Weights of a small GPT-style language model, trained from scratch on English Wikipedia.
Size: 16 layers, width 96, 3 heads of 32, MLP 384 GELU, vocabulary 2075, 3.36M parameters.
Architecture: RMSNorm before each block, no biases in attention or MLP, tied embeddings, local attention windows, value embeddings, an embedding shortcut.
Each number is 128 + 32 x the weight over its row's rms, rounded and kept within 0 to 255. Layers, rows and columns count from 0. Numbers have three digits each. The size before them is the row's rms in percent of the matrix's.

# layer 3 attention query, 96x96, rms 0.114, rows 7-31, columns 0-95
060:090138122153215079140110136117117134144159109075117103089139099117132059158127108070151130150128092125115150095140176134076059174148140156087090134094136102093101131131091113149087152107157087160120124120188128167103097131069136117175070125131192077111178102159137155152151081111141124189
150:096204175177125122086107146053091230105156177130123170157099104153138150099124123071138169169128112114099186130147122100137127147127164087112146175147124087115099144118124152140075136129078154149116126110156126110159124122154155160102135117146117175146107206145158102085120098074193114120
049:103103169155144080116083137097166142122080023134132126126166125142103118104113155144126152107058104095164108161136107135076125120150105127158145070092192131118137103133102145079156118111104163132049131158121119137190115098111137130138137145141161077086149076115127125208167097092092140193
048:131118092136136138129148165189119079117134197125165142129132116118179144153106088114134099161138156144129154102148097127185147114059112134055111154181077137119121148138156101122099149142174087097207133137157118099106135168189112145151139115140105176128088177170089153020136123174137102113
100:083165212162170138112126137056076255115101109131067129134111144139076142100138127095161139121162141162152124166111122100060120133166155117171150130102119094120110141103100122144129161099075172138089116138117142109118091131107141123071153139145140126131146133145160109149096160059146111104
089:093156204146139138108133129058091255114091099135066119154108140142068133113150132104157132125170146172167155170118125112061116130154167121174154134099129109121111122100089124136146153126062173148084118155119133110123094115105134123089163124140149124134156141133155109166116179085139118116
084:180106053108128144167144131217158000162154142124164126125128126134149121140128164131128145117083117098097096101131147155179178136108115123128110125153138165146172120137165163089138105146173119109157112088128144157179175123117087103134103143119098131132087098112119115119131080147105161123
073:147080110100083150113170173129138151137118125169127135096063103116083124097134072120102088132156159149184165180163116108105114116064130130120141142175125159126091131086086132074150123140118125132089124158161126107140109095154138117132143105110141170088116189159016124082148227116137091144
072:072143169129170139121107062152078122125155129097131105092144115185148108137160131166169159162086086128134157126096188121136141119093105095103107178107077162133038150159152127186120149080121133113152109122143178108132147131094134122204149152048124086149116127090194147120111080110121164149
048:095107090130077077169180086095110103140118185144130105108152123141138125118157084095089145200144122131134200164134092092098104094139201136101138114191118166100145144109090066120169107110133074138137204152135168067106090126099132122110149110136148092120064155175111143110167120144146123160
076:124113083138126141112147155098115107152125137160069118191118164109120154083159147058090173104124157111099074137100114108148161148195137116151160039113108159150191085139141105114140061145142151166116125097108095123144081094109131144056133121165132159115149117112185048172095105137156154115
052:119133151105115140121089103134121123130103122073130084163143126123182118094129158144126132094124151107111108123088084176186122124149094153113140056132127070138177109165127129145132101146116174116080155086023070214138144102159109144104173118141119150167150107116163114108076067181132105063
049:128177107132171145110162083148072146087120109158164163169087105147181135151151138123144156141046171135134092136032137146076184162127101041139174133132102110145106100129105080128129146162151145126145084147143099061154139111089115096097126130157119122179089084100185116139105150127105137127
050:132125126122129184115162084100081122143145094140064183086143165111107143162162139109128123138158007139120081150136200177147104172127161143143145154081125136146054138109138139118112089076125115109087090156127129129165123134127168111186088163110090087108137118120104156121141126160058151173
057:148126089161104113124140204098114122130124149142148161113105157131053106147155132085158138160103114139146152072150137102065123106157144100104105156105118142084142113108141130123126113140149060166154109125198148041190082130111171149160070138141138128063151176129166116169172182095101157178
071:106148131110184140116087088172084120151122068105184095122127100125126169166115141126161103152153102119136113151166106175075137124087134072090087192145140137106075132163148160150164159115139147120122116138119105146101120147115118161163134164068161046165145047181178115103091196127161109148
081:130141137160180053131109207103145133104114154077140110154113130148095081106123141110133172124151130105114169051080102142173106114178083145095118077134110053077203137160111139144108082130169133164108142122129096160123096134127104153129140129149118177082158127120178115168193077108155127158
050:080155168184152088122079110153059068189134096099113084132153129108147096132135157115142134136098148106079150147096114105067123116158120136118088084127150184069145163138117101162086087153098107092145137111134188151161082134142156150117107120171163108126177141079142057144073062122156130130
071:168075080132084164104139139139135143201130119152104130132123137096062193084130144145110134088202116120155111195146119153090153149117152140161152125141132178137099081122122141085182168134104132130146155125081080135130123145115094148055145096089115106111120154204108125122179209122182136109
047:119124155137101152083116210138107130106182125141122162100120153145067156106107146133143132114120119116111076117200165086181147109088069091110083147107131175123115136137198179153108122089108142130134054102211157137123150132187156158161096153142141152122171121080161094115077134097112171128
059:160133093118170154143074110107129126173093098102126079145141135113169067168179145090151115127131113138113131086129133163102099164207172185127113131061133093123122087148119121127111099148158076177118127091079097137173084121070165143168086140123145091075200147143143124201107106158117114149
042:156153149072114168116114155079170138077154144155167165080157156159150134155134166100139063101143126122144116090239138138188153121110124094147095160113141134167153120101197135137138109118136114154158070123146147092050176131184181113183124152133121134122137084160115143142115126171080148132
071:131142114142123123098155066203045139169128087131155126156111109123106163135127131132135125147096142127103075181127074141115147136075150081075110176158144157120125112177131147115161162153148145109127108114142098127137124118111094178115139160136166050186121101166169102083073234113147134160
070:098120128165093110088121130122157129113153090137098185144095142078075137159123088130140121106102083148178095184117143176089145130100113149161208147112138082099058128109088129105099180140130123056103125173185116098199144132106144132131098112102111177116112131095147197163193161133116159115
062:133128147118106153168091036184129122140102102089127069155152097125181099162124130152153088140071140147121112112132088117177100123116182181104118159080151111136140138158169135138099122159141117090091139086063137179138120112121124103196153157132155097177155152105098153088032121144079101116
# layer 3 attention key, 96x96, rms 0.116, rows 7-31, columns 0-95
065:102157129076135141142099110073109093058148105116148141104165119126129146141213126146173112130170101153154121164137177137111183141167120122184178140104137105148090160170094122142120118048068155124138148163155083106116117139053118146147105127072116189116168164105157189136098079151118101130
110:126118223155101159139111151086103222104162145122106088111120176077129151095142131134088123078136165143161145157138141123141097085117130158152108136051112148104105162106153124156113166039092127116082091084134130122075129176126171087097094147107158129080152121154174134172098125119151112154
053:125120100139146137164114107108126083183182174092129113043140169129121119093128172122113147122153135119162132188136157150070110120114114223182124111113162109109120094161171172140160188073207100123145161129100131116078150134079135156120099176121170124134088059140130100123112143137168138129
048:152125051082081098147133094210159056134098099142152147177103109172134123165129135119149156155093097083082121094108139112161145160165135070102167157150073115167158099155083140142138074201123119135166139151107084142147158112128077172159157122146102118160146139130154190112126139147087168132
118:113121247154102154119129143072099234096122124123075102128143135090127162115145111139104101116127127165121110129114103155137122086133135144146095139086145141089112191084155137122089094093087151159078115081128168106131076158146146083070105077104150131079143192139116111145121152084140121107
111:092113255147089141104115142072116252105118123128081106135145153089119171121147117147107103133133130162125115118117098157138105073136134137132094151090147136076116192082150116113106122100096123162094120103127162088111080146140162076091114086112151139103145190158110127147137149086145114138
102:191132000138160134167131111197107002163123149127162111131082113141124110130119134101139143073130145114118099132121127075107164193170136113143150083160100161164149112144146165114151110140140141083129116119117105177157149148125103130109144171142109112098118086105129108127094132108130153109
114:062125188158097146090152103082109255144078095121044116176101138072113153132161117133060105101129117154137127160109120144072121095116151136147107120097101144119121151068151114108169161142087151115119166111119149136167107123104133104080140107164141091123113099168140146155136178107109139130
065:193141090162173115134048152114134149100156116138125164147121103096137107181083123114104082164151141142152112100146071157082110159159148126141160119074236080125134125135118117086091142170112109135082078127119107151101092141131160136138075091129134161062151191119117151171113116131139191107
063:157115119110192209136131138172154162142157173099060160108115125135138146176079124115149086128167139113127092117151181173149127155119075195194120160110145114189125124123142127115166163160135169145127150099104097205117172168111098149106128127133097153118169077114127138167117154093106105050
078:154175189122133061081084134089159131051097109143080101054159111179121094140093157192126127129097151091100179109170100148155102092068058111086063152153155128114137122147137160154122133095091128118106080133128143145154132137156159108100157153126135109113152168069105098131175129130135104111
058:066127175126183094146115191131185113176117076191108163134129115163114110098131115140161216151062090127050138116122145139115128100096163130049108141153146163123145143138113161135104159115176096187128083116167143111127093113123152110151131128112119088122147169110093113136133148139170084194
063:215134147156103104078046174113137147120128120117127133075141138089088079128093150181129097116125137071091135138199040127180091125107114120147094129140112125105099136162151176135098088094127084102120149104106154172123112107183148157122148136110149127169185182160105102148149138134100187123
066:137145076184148080153055088123117128110134177080150050148098120144137112166084121169117109150173185114178173177144051098169145095129120135156111145145147142101107145092149099175116206090115111114143135139132214111105128165060110112155097134108169139120120119086124143139119092122128120122
057:147155129163096129113124078107104144047102142094139125093141166104201139136144149132128062068159186109157092159143150061117153148126069097175119119156123118160132139140176102143131082121069184081129167190115121171100169138133091131096115154163129176128125100150118102092129080088097145079
064:136171165116109115113183102128068097133150158145167201155116149171147192084109161131129116149140154102093086130086110167135160143156171172146165089123157117143140122102122107077100116155146039082162157106156182101137114079164171153112133111154074175218118164136120148152115107142132141147
092:111131176137116138198106143124164123078109082190122167098167119138203134100194101132146146118110099170104095118140202098063160147143138123084132137150157163187114124146136142131128152102067133164124062150131053126114113143108144110114122125138125119119179171092102149062082087140107107082
059:097161158022174111151166137095143120094107081131106165150111134167179154073089143106188148151151080106139098116202159144166162115143116109080120114118177123177165119152105120083129094084131152124132123125100077034113139130116153132140127147074089134148118135114150162103093175142143127168
076:094186118111087148108177095136079087130106160144120127178117138136170166146073150107079092140105193133136127126121119153142075095125097118131104123112091143121157123051138119110137107128196097097131167140167189111129177143150167129090187129179109144158029082127100155153081155105151139104
052:161120100153093052079177049084090155109113106112145119169152095174150156080161129131103140112104164098147197124083094055089147117161161125081129130126168092111157078158144088128097098140091139093125117161107126077110105110121164128149075124167170103094082136105172088128154118162138132147
068:019179181114145082144068162094128065051124124132141115085128139114146138124121151138158135121141109171140083160163153122119134118071110081129133097133123152106136197130103144169122152073096153116151135187179126110115104137130108107114132151079091175144128137111111154063148083085157092170
043:099105091136082105111104117136125138128153157125152041128134149147110131088116076120102180075133151122154133127057089113098110128061179165130162066157068139080086132183135136133129155179107136116146146113127130122173127051142110145131083137143172101124114154124166133116220099084167128168
080:172153151191124158060108123134056115161141151122147157149128107172163172091093166129147093121151175077078132185132080113143147126147120134146115130159160142139166111122161132115126073159153076098161196112093176122121115114179179176106163119134080170191121123133118088167079154154116136085
078:141116103162131144146169074115108137142095138146205094105114146118143080147121181141088083160123127107144182123173147113169125114181083089153051136131117124155059150080151151159110103062118132168150126131109174136110155141150110111128172121073195080140122056174098069134117125124086122139
065:088107142158228138111109209153105104199158133131143120148082113134122117151146133136179183139148081134089131179093133131130137141131155080144187142160148126086197151127092138156159127171142161194165144135127158133137077150126078137157123115094089158086133124156134089128143153135166069183
# layer 3 attention value, 96x96, rms 0.133, rows 0-8, columns 0-95
116:138160125114193108136114111153129127130054151112114126193115108175119120178121108071168117151130089131047135175110098141107113151131115119089131115128137158099122069076090122156137125142131196116147163108183101125152164095196136108151127189193135146173116185142119047122147137145141110076
122:135156123095118120173137165113137112096099096138120105160123155067099028167157131100096154147125128140142112089129164153076136157153142069146105116134198104086125179096114109140155116118152153148083159189154117136110064191119146185154118153079112119155160157111157093110180109103158064081
132:126086124193132103098145112090134147205120121079130163198108130105127152126079118174089048099120148123152127209116099154159093173100123132081104098100152147070125115107172087102166124175182131120120125150101176128127180115156145128131143093118102114140064116139108154195113132080099151141
135:133152137130121103179124153087189130083130100105149136090163091113213104140140170123166105092135177105106075081165113148141154103126143069105133088157117066156158157213064109104114176103066114157056119116148106128094095127111135176110101126120100129072133092136149110098139097114142142147
122:124167147136079159144169065188100109161110085137112085144140136109144152152106087118135157087157197109157107118128186159112122092095103084099119158111116172165136103131116163122079173095114161052166137148100162083060094153098093121152135165131143169145102143198142096129143174139070125098
127:121145128084119118136078158106132134106184152103139126118162113116160095118128135100105174102145126103109119089160121177160076129130154112067115169122094135189154157197178085074113122175166185137125099166101161118143154111199054076170108102103134175103116108098095072088098164125117166147
133:139052096098195152156162099185119159103082084081177108169135160123130134131083086125187114139096128114138088116117132169109129094125144163068116105086117151086126154127103157145150051112188098093071116164159152136121164092139155093138129087146096183080135146158151090113091102142155112162
151:121105122145157164135153201117112148112111177183118079137087165173145139120123150122195117124127162059104131125096127164120118133108120115086132144120151104146112107078103110169127153206145107112136134140120063094101142195087141141115121214200188084114088151158150107121085103082172130139
130:152083125125158089132116147102108122110155096155151166148081141131129138110167116149128095166137067083106134106089105090151178159075135137049192150112182094104125157135119124062167109130105157132137164156069175089166113060160155107139135066130142158129093148150088119086139188118161067138
# layer 3 attention output (transposed), 96x96, rms 0.236, rows 0-8, columns 0-95
122:119120200089129115113069149164127110134128159184098131062196101168079138177115088170103112148151134147100096099102121162193099092132134142145043130126092145146172108132156135122168094146154138199124099113129165156134120168143155124169159097078107113139134111099203157165137091132088100111
118:094167109099172112095148135162135145199134078113093095153143082107064169137048162143171098072205129135135128170076101110142132122139140100131156113113122163133139080097114106098120152147087130104110105142152149165106153095147060135116131117175134083187156068162143148134125197106102171123
129:146111185104128149153152157139103115154116142199108113093082156152103154139133111082084193143136111136105159092097091059131130153125078159150185100166135120141174151122102129133082094149078125123121155072126090128133157048158155126061148115128166126110149169102088121084198078136123144072
131:131096120175123129076103101113100087132160119136173093120165124118100167077158108088152113077172056129170106110141089150105094170149149123131104156144137197078074106178152098137119120094102152102173161168170080139096107156116084099158100168089086103136157116149103114120105065148192098165
124:161120139159192173169077125109107089153166120155186115157177104112152146157079184160171079123143142135149151126155106052128158129078121123138122101159129170117112123176142141079178160117127094149148124137149153092183130096138158153144144120098121121153064097171098117159077049202145130135
122:154066158154110115117140136147107144108156100131148130224103172096146134120147084150145155089090138169106156113104122083141104145101115075139167142151151153117114092192113211204073134158093109108094106117080078109165144191100125117151112124116097151165109151135179176181152139156150124164
125:105146179228097121132099160107169168172140165113083145146152175133112113153120129122137153122079097128058032146157055154123108121115131169130092138137147069137141143112100112119125180149105104161172153128090089118110098159159125169096168087073106101145076138126139131109132082080119108130
143:132130203080155091134131108138174100106145079122140162080174097131167141130089143133133136152118146130063114091166141133102094088149123173160092086142094113105128224153095066163112124089171139126140135134143131097093111104151127062079142167156110103176132091164180193146101102151125154085
138:111124160144104154143126192167141196195106156127139099132137129108166186080139088111119149070109173115107119159153127046134110086167163109140119093131087169172159124164094150147153100175168109120097184099088102130166107140171106195089167181122077170105106105115097129125148144148149153124